From a checkpoint of a small transformer trained on Wikipedia.
Architecture: LayerNorm before each block, rotary positions, no biases in attention or MLP, untied embeddings.
Each number is 500 + 25 x the weight over its row's rms, rounded and kept within 0 to 999. Layers, rows and columns count from 0. Numbers have three digits each. The size before them is the row's rms in percent of the matrix's.

# o: layer 4 attention output (transposed), 384x384, rms 0.0442, rows 82-113, columns 288-383
# v: layer 4 attention value, 384x384, rms 0.0782, rows 83-114, columns 288-383
o82 105:468501468532525553468524475507546489557484509493517521490518493468504486491499515480470504512526523506483513495509497479493473475513457496558542489528493444509505476493469485477523504498474497483496480511502515490488480474493476459497509538517460522495535404510531505413501502516484531522
v83 111:483505467463497522509510559501473513507486411495486470444502508492491541501504524485500501465473519519526501549495494498522508511496443507483538487498518499502492531448546469512510472504500515477522444537493478480477530465501525509491529458521427507524510437482476513459533499507467485474
o83 102:521507441507482507442539522503447465497542478518492518488527467512510562470498484451522546518507482502480500529525529529517493541486473538456498491529508488502541449447481505541510459508511506489493491501467460461490515448503469488550529521524495459487506509566466494477526483468492512523
v84 115:506483453454486500483464540516545483513509503492481513503495522513453480493493503490498501509532541517504467487509428507525474450480513509434496528498501528496519481505476524524476483507482465510546520470437537497492470545423501496500495460486520495472500447526521510505471476479520462460
o84 110:504532503473492488525508476494542495536498522525540512492496506497444517497468528511511480476504513540512454497499477480485463455489462481479510509468461487519504518468496523540508493486530483511487518517463512501561511505493499521524503519483453500537498519524477508502440479486503491478
v85 110:447479510493508474462493512492517503489517487495484508468496488462527525488545517509504498480485454543482499478489537491476524509493492537528485524486473512539490529494489509534526552530481557524579471467553497481461522468526472533509514513557500490525449507544485465536511491502497511492
o85 103:495502547522503477497518529473530485522422501429510517464515522450466530457489498485506537506486456493500512535536532465514519507514492513497511506500494504537482507511511554494522558488512512490514494504503508478532520524508461490469532477538524486502476504519463513521511505495506511529
v86 118:505485485510519491510481481505467482508484466535473511518492460493546457489457482461498503491521460533518489495473459488510473544503540488422517474535486495504457534557502478495494448539497503507500564532485464517476507478504500493543505496503512508503491484497447467510500493463519506447
o86 108:476462485517509523495485511494508463487501516502500474481485515484516474518499502478528478500474517508533542523502463517480512481530528518520518506525468491495476509499520534478503494514514491481506497502530504511534520520542514499446533501495470494478504485432454479518484470477530524486
v87 105:465532504477503482454476513463478506470469476466500501505505501526484495456505503448514521500515461510477485536552496523495510464463532500491516545494491506503484522501450525503507558530518497504505490492531502508483501485529509527505501481518529499499512523495491449540479527502467512468
o87 103:474509516453515523493513520468442525469495511472505509517506502520516471469488514540503531507497504505473528560521482484497509510484494462523508524505480492527478514503457527493534504468476499511522507505505493531481479452537512521510507516500524491520489528474516505503495491520525478482
v88 110:464497530499525525506499519522524518502478497472530457502540501525521519468514481547490546510486467487478518499461526461516494520508465476514515497524472511478473479462505467535466504492517497534503475479467482462474474506523521488480515522530483506514511502503486502486532493487481506518
o88 103:481478543537508464486451485533535512492481479486523514482484484492483473472520480557484497482566486486534450481473510502517516497534529487491447518527506505505486481492449465490491508513498530476538462455496521518500524467497490551518458504522507502534483528497468482493531487471499519502
v89 112:500511475477495456483531531486488467477505470507488517515525503492443493482489476504431514483528487464538495478509496448514476510504467508512504528487505489508511515457485487528463494495499448511505507489467534468501491489521520527508521489468466486485491512517515476490497524433524475516
o89 104:473487513473467483509495512495485519471484483480506460506546507509516515504514512547506513513497483503520534493521491490468495497495480503522508536484498478475470501503492461489467518502490534457497553507445497476494504482505469514515487504473525479497509485485515477530482474416538471555
v90 112:559512544525491484537511471500473524494527524508474510520482523526535475517513477491467436474504522497481482473516458482466461504527469481470528532548488475490476510529521517454512465508492503452492514506440530460501487526500507525532514510539495510544498482505538490487532496508520496527
o90 105:540539508479460517468520466474471465492529475483514473504474499442512500490479468498495449481522508499506451479538491507484513511517538522508484482547474437543472444547467541491517477526488505470530512492498507502556533501503502497483425491511450541489515505484519485492525511492514521504
v91 118:505518528528504501450493490499531523481522513529494481490487481469523494498506498556485519473486491462463521497460479517490474494505516498513514520483489448475506486522503485543467524532513492531514491484515542512517531468492516463479469511485456517480454504514488491549520480551498507512
o91 110:448488507525506499508503488502525519522503488485459494497487504489497467495532467484491445492521483455553486488498486512514484479504527440486546475489520498494457545509493448538488508503471475501510455477516542511508485516473507501524497495490482528499465572523503535516519504512542486544
v92 114:473471536553469464489486533510529523513512450495511507459479537472489526507472539507481533505507485539478542524496503491513511511542511494506490507485485536531441489498510508484496520467467482503505478524448530462481497471471528512512513480471510512490513436519491502513505472486490448503
o92 102:461518470485497498549505480461496468504460477513502537514492488476496517500473497484486508569452464497481495437468521527541516514516502497502517539514458551507525483512465469510469533487460507533523489491458506538534484542517465513504473544527496520451492465495481505518511484525465486514
v93 117:501489487427504491467470529482508483473510459512534479517549504526535489510501511458477518503544477516485514468526511476488497471545471489498493464529482539557492452477500489500463476495472459518522533483486459512482490499548493487488492496551529517481501512498517517477484478516484481505
o93 109:560499494497484505490485480527478472463512479480534513512520494481483490521509478476483506490507553480527488521522495503534519509557458501520481512467553540509497466503528521496474464492501448489537554521492450501513473485516466509527482480518472511495491496540516478508526506449508508482
v94 110:492469552490544500501508493505545506497538514501489502517449487485493493444480460545466499544473462529484530525518499534486519492483478480492462514523469491537471494497503487543482515468497494493464517511532465474493467509453481503510538496523506532491537496486485547527469482495480498504
o94 104:519501512513537468494499483440469476433506459518512516483473501518537553499467475544506482525493484548498520495531518535493492498488473473463499559517446486508501511554492485505493486507510513495504504502480522491530512506482435489506482533516521499532470467527507502592516529508505482470
v95 116:484488495466486487515497491501523467491496521481496492541469507469490486496541482512522477485513489508473493500496492496475497459500515520550528506491512497522494483523527499485523517483477517501481456503466503513488480468480463548524488493535463524508497518483530490515469472501494537487
o95 108:496533508523495493506521479480509484500538492499491503506512488536486490464522523500516537505508488485467518485529471487513527464481493501504506506506500489497495469503526503485504478503474497507496474495491473510482506500496467469554542510504502520516559492491510491512425497461524532492
v96 112:480527485502495501475496435519520455488499469485520486496549495521476527516512503496514480534511520498500453458511514501497506555446443516490504475502511479539503498527475479552482532501514451455513534512506520533481503522505496497488520503493494486484458499481515446501505459500461488515
o96 102:490498497486530478453534487503494549544513495482504532512532515530429494504491489491493516494558540481485470518519467441501459509515517522465516462457524523538501463493566457487522492497458464466485510491501501458510510523503481515475490488506502498471455505476504488500516473463490502519
v97 107:513458542443524471508497511513482533466468519522526466534503502501513513453489557492524478497476480505493453533509492503489482438498535442465478536550491558486531516493486512476492513506482543503497505527455516444511516515499515454500499494508553484501491502535470498518469553527512475510
o97 102:494512526503493518510500513510505499513496484521500495480506529500515465501475534507490449527526487490516435467470522496502483474493500490529487494534491486484454511516471480474501504509485501508498449512496500482539499528522516529522487491467513468538535476524480484514529547547512500487
v98 103:515496441467475502478496547520518503541471526494501511503489489510511535472468539503511486507511464513524505526525469448547483473538516508532491467584502454538487487509484482538501514504503517530475531528538482504527532505520505467505488486496514453508496465468501472507504520500482513488
o98 101:507483493446485511498506508508492545500512499467499530494499483516488547521499569493526506515468523526491551489509506455504469504534511498506514528537512505511494459520481490531527478478537507479446488503497523502533475490534517428497537497511506507521458460461515499531510492488495481473
v99 110:537529513508514510536503506465508516513476525456499532464491488497514489490468530495486460489551493519474537552518480489513503505495501495483469514472470492468482508460519479472479548473494463533523504481528512495519522487427524464490453529519513435512500495477510480544489487534508462493
o99 103:477507532482533535553509502488492539487478509480466566474471495490502471519517483477517492491453502538508528498514498485513519521522516499530498475516504519506491515489478505495516511484454508509506470487530516535541478507495506525426521543521495490453489476524476489506493523488505486472
v100 115:489513515470477492476438487519496505521474476451510461477497521520502472547490442496546513505501508501499485499526508527448487545490485483505462527496479478503491527481479520488495489470485535537466485491463514486514536512489508547510478512484477556485554467501471489515520521514509483488
o100 107:518486478494513508525509508497503502533515503476489557537509503478491495526539481470526512504486547475474485480493462530493493509558492479526479487508434542465512505507494528477477503465510526495502459507495537516478515508488506502520487476454483533472521534481503535497513471540477529510
v101 104:464478477516480499505537478534499535484555497490479523540498506487472504492526524517540497512522552514488532499467520519493474552488559525533482523493474474499518489520493539485539490500466515505454517523484504488496478539475517496510495549459485460493512477527509486534480492496484521538
o101 097:493516482496502526501530468485498496502513510532517475524473535528455469502493524538536490493476501490507476476489450508514501494525546504507495537518480532456526510501527506465484468496526477536441530536518494504448487567511488496477543491457485500525498529495475508503473481544471514551
v102 108:517505492513511486443528529510511498550471509502495498516519485472532507534458520472507500530487511532463543478513418515472438512468526513488508517547497493476482512515504486506473513513506495540555474538488551501458518538466495493501487551497509491503535466489504535562495476495467473511
o102 101:529486508452512543513481497487499525508495517525526504522489476473497491495511478449497501545514524487506542502515471473470519539514532508552493524503486483452504511486497509539508523463464471502501483502445531531495473524510480530458496538494500504484488525463517527525514510510476441521
v103 103:516479484529512507504530484495523491500506481486507471507445464476491504439487466507478498484494492498545497445489530488478524508552533472507515459456471481544504549503501486525521473488529515501488525546544471495503496452534443468489485469476472526522449518497561525530507530479512497528
o103 095:508466520514481487478490507510545531523529450506494468486508502481513499520539501513493504517526500461535541487503513535467455472485515504472504441482507484558475547505534469521507532469498544508479511518538504479509502538471458399522504454520482499458475503506482531553468474506519482497
v104 106:468482453498483528480531481490526494510500500518466488462525536470461491498514497484486470500516499485523503528488463536499523488492506510502537512462473496484495476472525517499493493516466509517501494512511512553508476468509526500512482479499514493481459489514454493531484516495470511535
o104 098:496464490482493483501558499455501457516518521508541501464503487511527467478521512481506522483512509488503503521465480491530480497476495518500494483497471489499523499512536480495493451527491474541504492500497491540494481491551506513512517515548501503508502517518518511504478518486481495488
v105 118:544500485484506496493463463469500465501510494499511560505498473468484490459499486505488530469497486517488523513468494481508513475532507491471538472518509485488528489512512483520488548521526486520477523517468487512531514470504519449499500499471512491507498470501495460493473457474480453491
o105 108:484482498432495493499544462487488468521520524471492471510516499460466524513527497551511531479514486541530546511483549512485526491512497479538516494488484532474448538527503513524503513494498512482494505453480528489534490469503516449501510487531501529487511547519483486538512534484500458506
v106 105:501485497517552468481562559523498526460498480476530496553503502496489557482536506524458459515483515494489467505496460481525474499506493475480468480521487526502494548500531459494489493483499507490524464490534513498486497510483500464479555506506471458516444499513505491504496526513459501454
o106 099:510503504520474491490481543465478549458509478521461525544508507501486502525538527532516499540488525469465497504547534484521502500502517501524525502540568486536487534495494526510462491531478495504481420508552529486500552499522461491512523538488507518458489481518533468472476512435509491470
v107 116:469543540500484516508493463453556515508492479514507520537469525509473531546490487463509533464506488465493510529521485500527513496548505510505501503552470538500540498464521521501513528529500505514528507493498447522485486516466504486514450463426497521520491500472496486498472509475470499554
o107 107:467502498501437499489506525515473481471523497510508480464479504494533468507493484481479514467505516484506518561532483493492502489526479501495502492532535513482537468508466480493507473476479457492502518547518475525459507534496513492540439486460482518541469519516505459484523495526476442529
v108 106:498502511508506487491511421498515461514436499527544460502524495513528531510513467508500473532514485502513508509484529507492489498496525484494518482503499518522518493530479499500439513470504483498481527513465484492511495497489524504495488510531510523515524505528485490514530525469480523511
o108 098:471447543481501476527528476525505518529510507518553474525515529456501537508519483538481472494535512499504482507475457432492528496463479452557497480460488491494530492502490520469474480458499501480537495493515467501527527493522538526518491474505542534495495549518541552536554526501524468492
v109 116:474534545518470457557513508536513533516537502495494511525457512487479554520480533536493481477465515488514549457535482518470469472510511540525544519459502493548547535526507536505504480485481510514466496478513495503539491507499514511495475535529466515499518523466512505501527496458511529533
o109 108:460506537557465500545468510489551475477495521486525449535491472523533482502466504490541531476497490498501521489526525509451479475491502498519514504483534500534521542513508488509495514523477537478442537505498524500487485515483449499512474481481503470527523478514507503485486512498463474582
v110 106:494510508450479486490466478475525465501521493499435489486549480425487496509481471480486542442538504556457484522515478512512498482498527535482522512495484450516503542488475501536461502473472483498563472493489461457503453506481490482506510473507487500509475505484525479543492517470508487485
o110 102:477496517521463514486475468500496508507516507529508474498480545476477470528517484421480462496508479517529522553454480487469516526523519566489489543509503480501483507517486465509482527459492497542527532480497524520525490532512513521510494504533496494560516531503483507508542518509527509487
v111 124:494501528491502499470500507475462520531518464504536461559461522496504570508491492518481501489476527467528516475451516506504491500508521506537475516465534512483471482514478502475517529533507471476542484512523514474475528526460515485511516505508513517513506546582501508487519439515504478498
o111 115:469496488493516515510519497461520463512496489498468499532467507492471478509505504483466514474483504467476525491513536526490549516450452533511478482498501506493462499495533491509517514495473481540509512513515486497489551501482493490512443541487486476510522491526493446509463470536501500532
v112 117:471536506447513458498560494509488446509482525488480509544512488518465517455500504532509490472536456505518506484512528502490486504465454490495481500490529530503484482509512483475488495492541471498510483548511495449479509532494469510505541479511478552472475526514474516488534509492513495512
o112 111:467489517457490511501434516531528536490501501533465515467502495485450521508526461503493537514483514462531485468484484511509502518505507487470502495523479492487482520516509504492554514510467479470473473529434513413489519527466494463501506484491497475465492516461495529503461495435531499530
v113 113:464513531515535492502519516525490491464485510510517514483521494496481521503512512480463532536484494473512541513462490483503544531518501512520497500492527517523491496483514486476468534507505535517520521521523487515477519445547506473472568473516498536475486500479431511524532512550487483491
o113 107:535465499529558502485492461496529486475519501513515460496507480555506522468522481490506520534517486497537534486481468523539480485471507529526481514494536498457514477528503523476502552466492496487537470483511494470489501492485486511477543507509555506488502515491489480496540508473465454472
v114 107:512506515512516545475516499464519521434487500471514537490510480507529525514457462478461519460502517499498507465478508499491548479490444483523534475508432529499511494466473504522516478481491485541515505476527471449491508465552511481508460498521496512496521456502499516491486503529510494476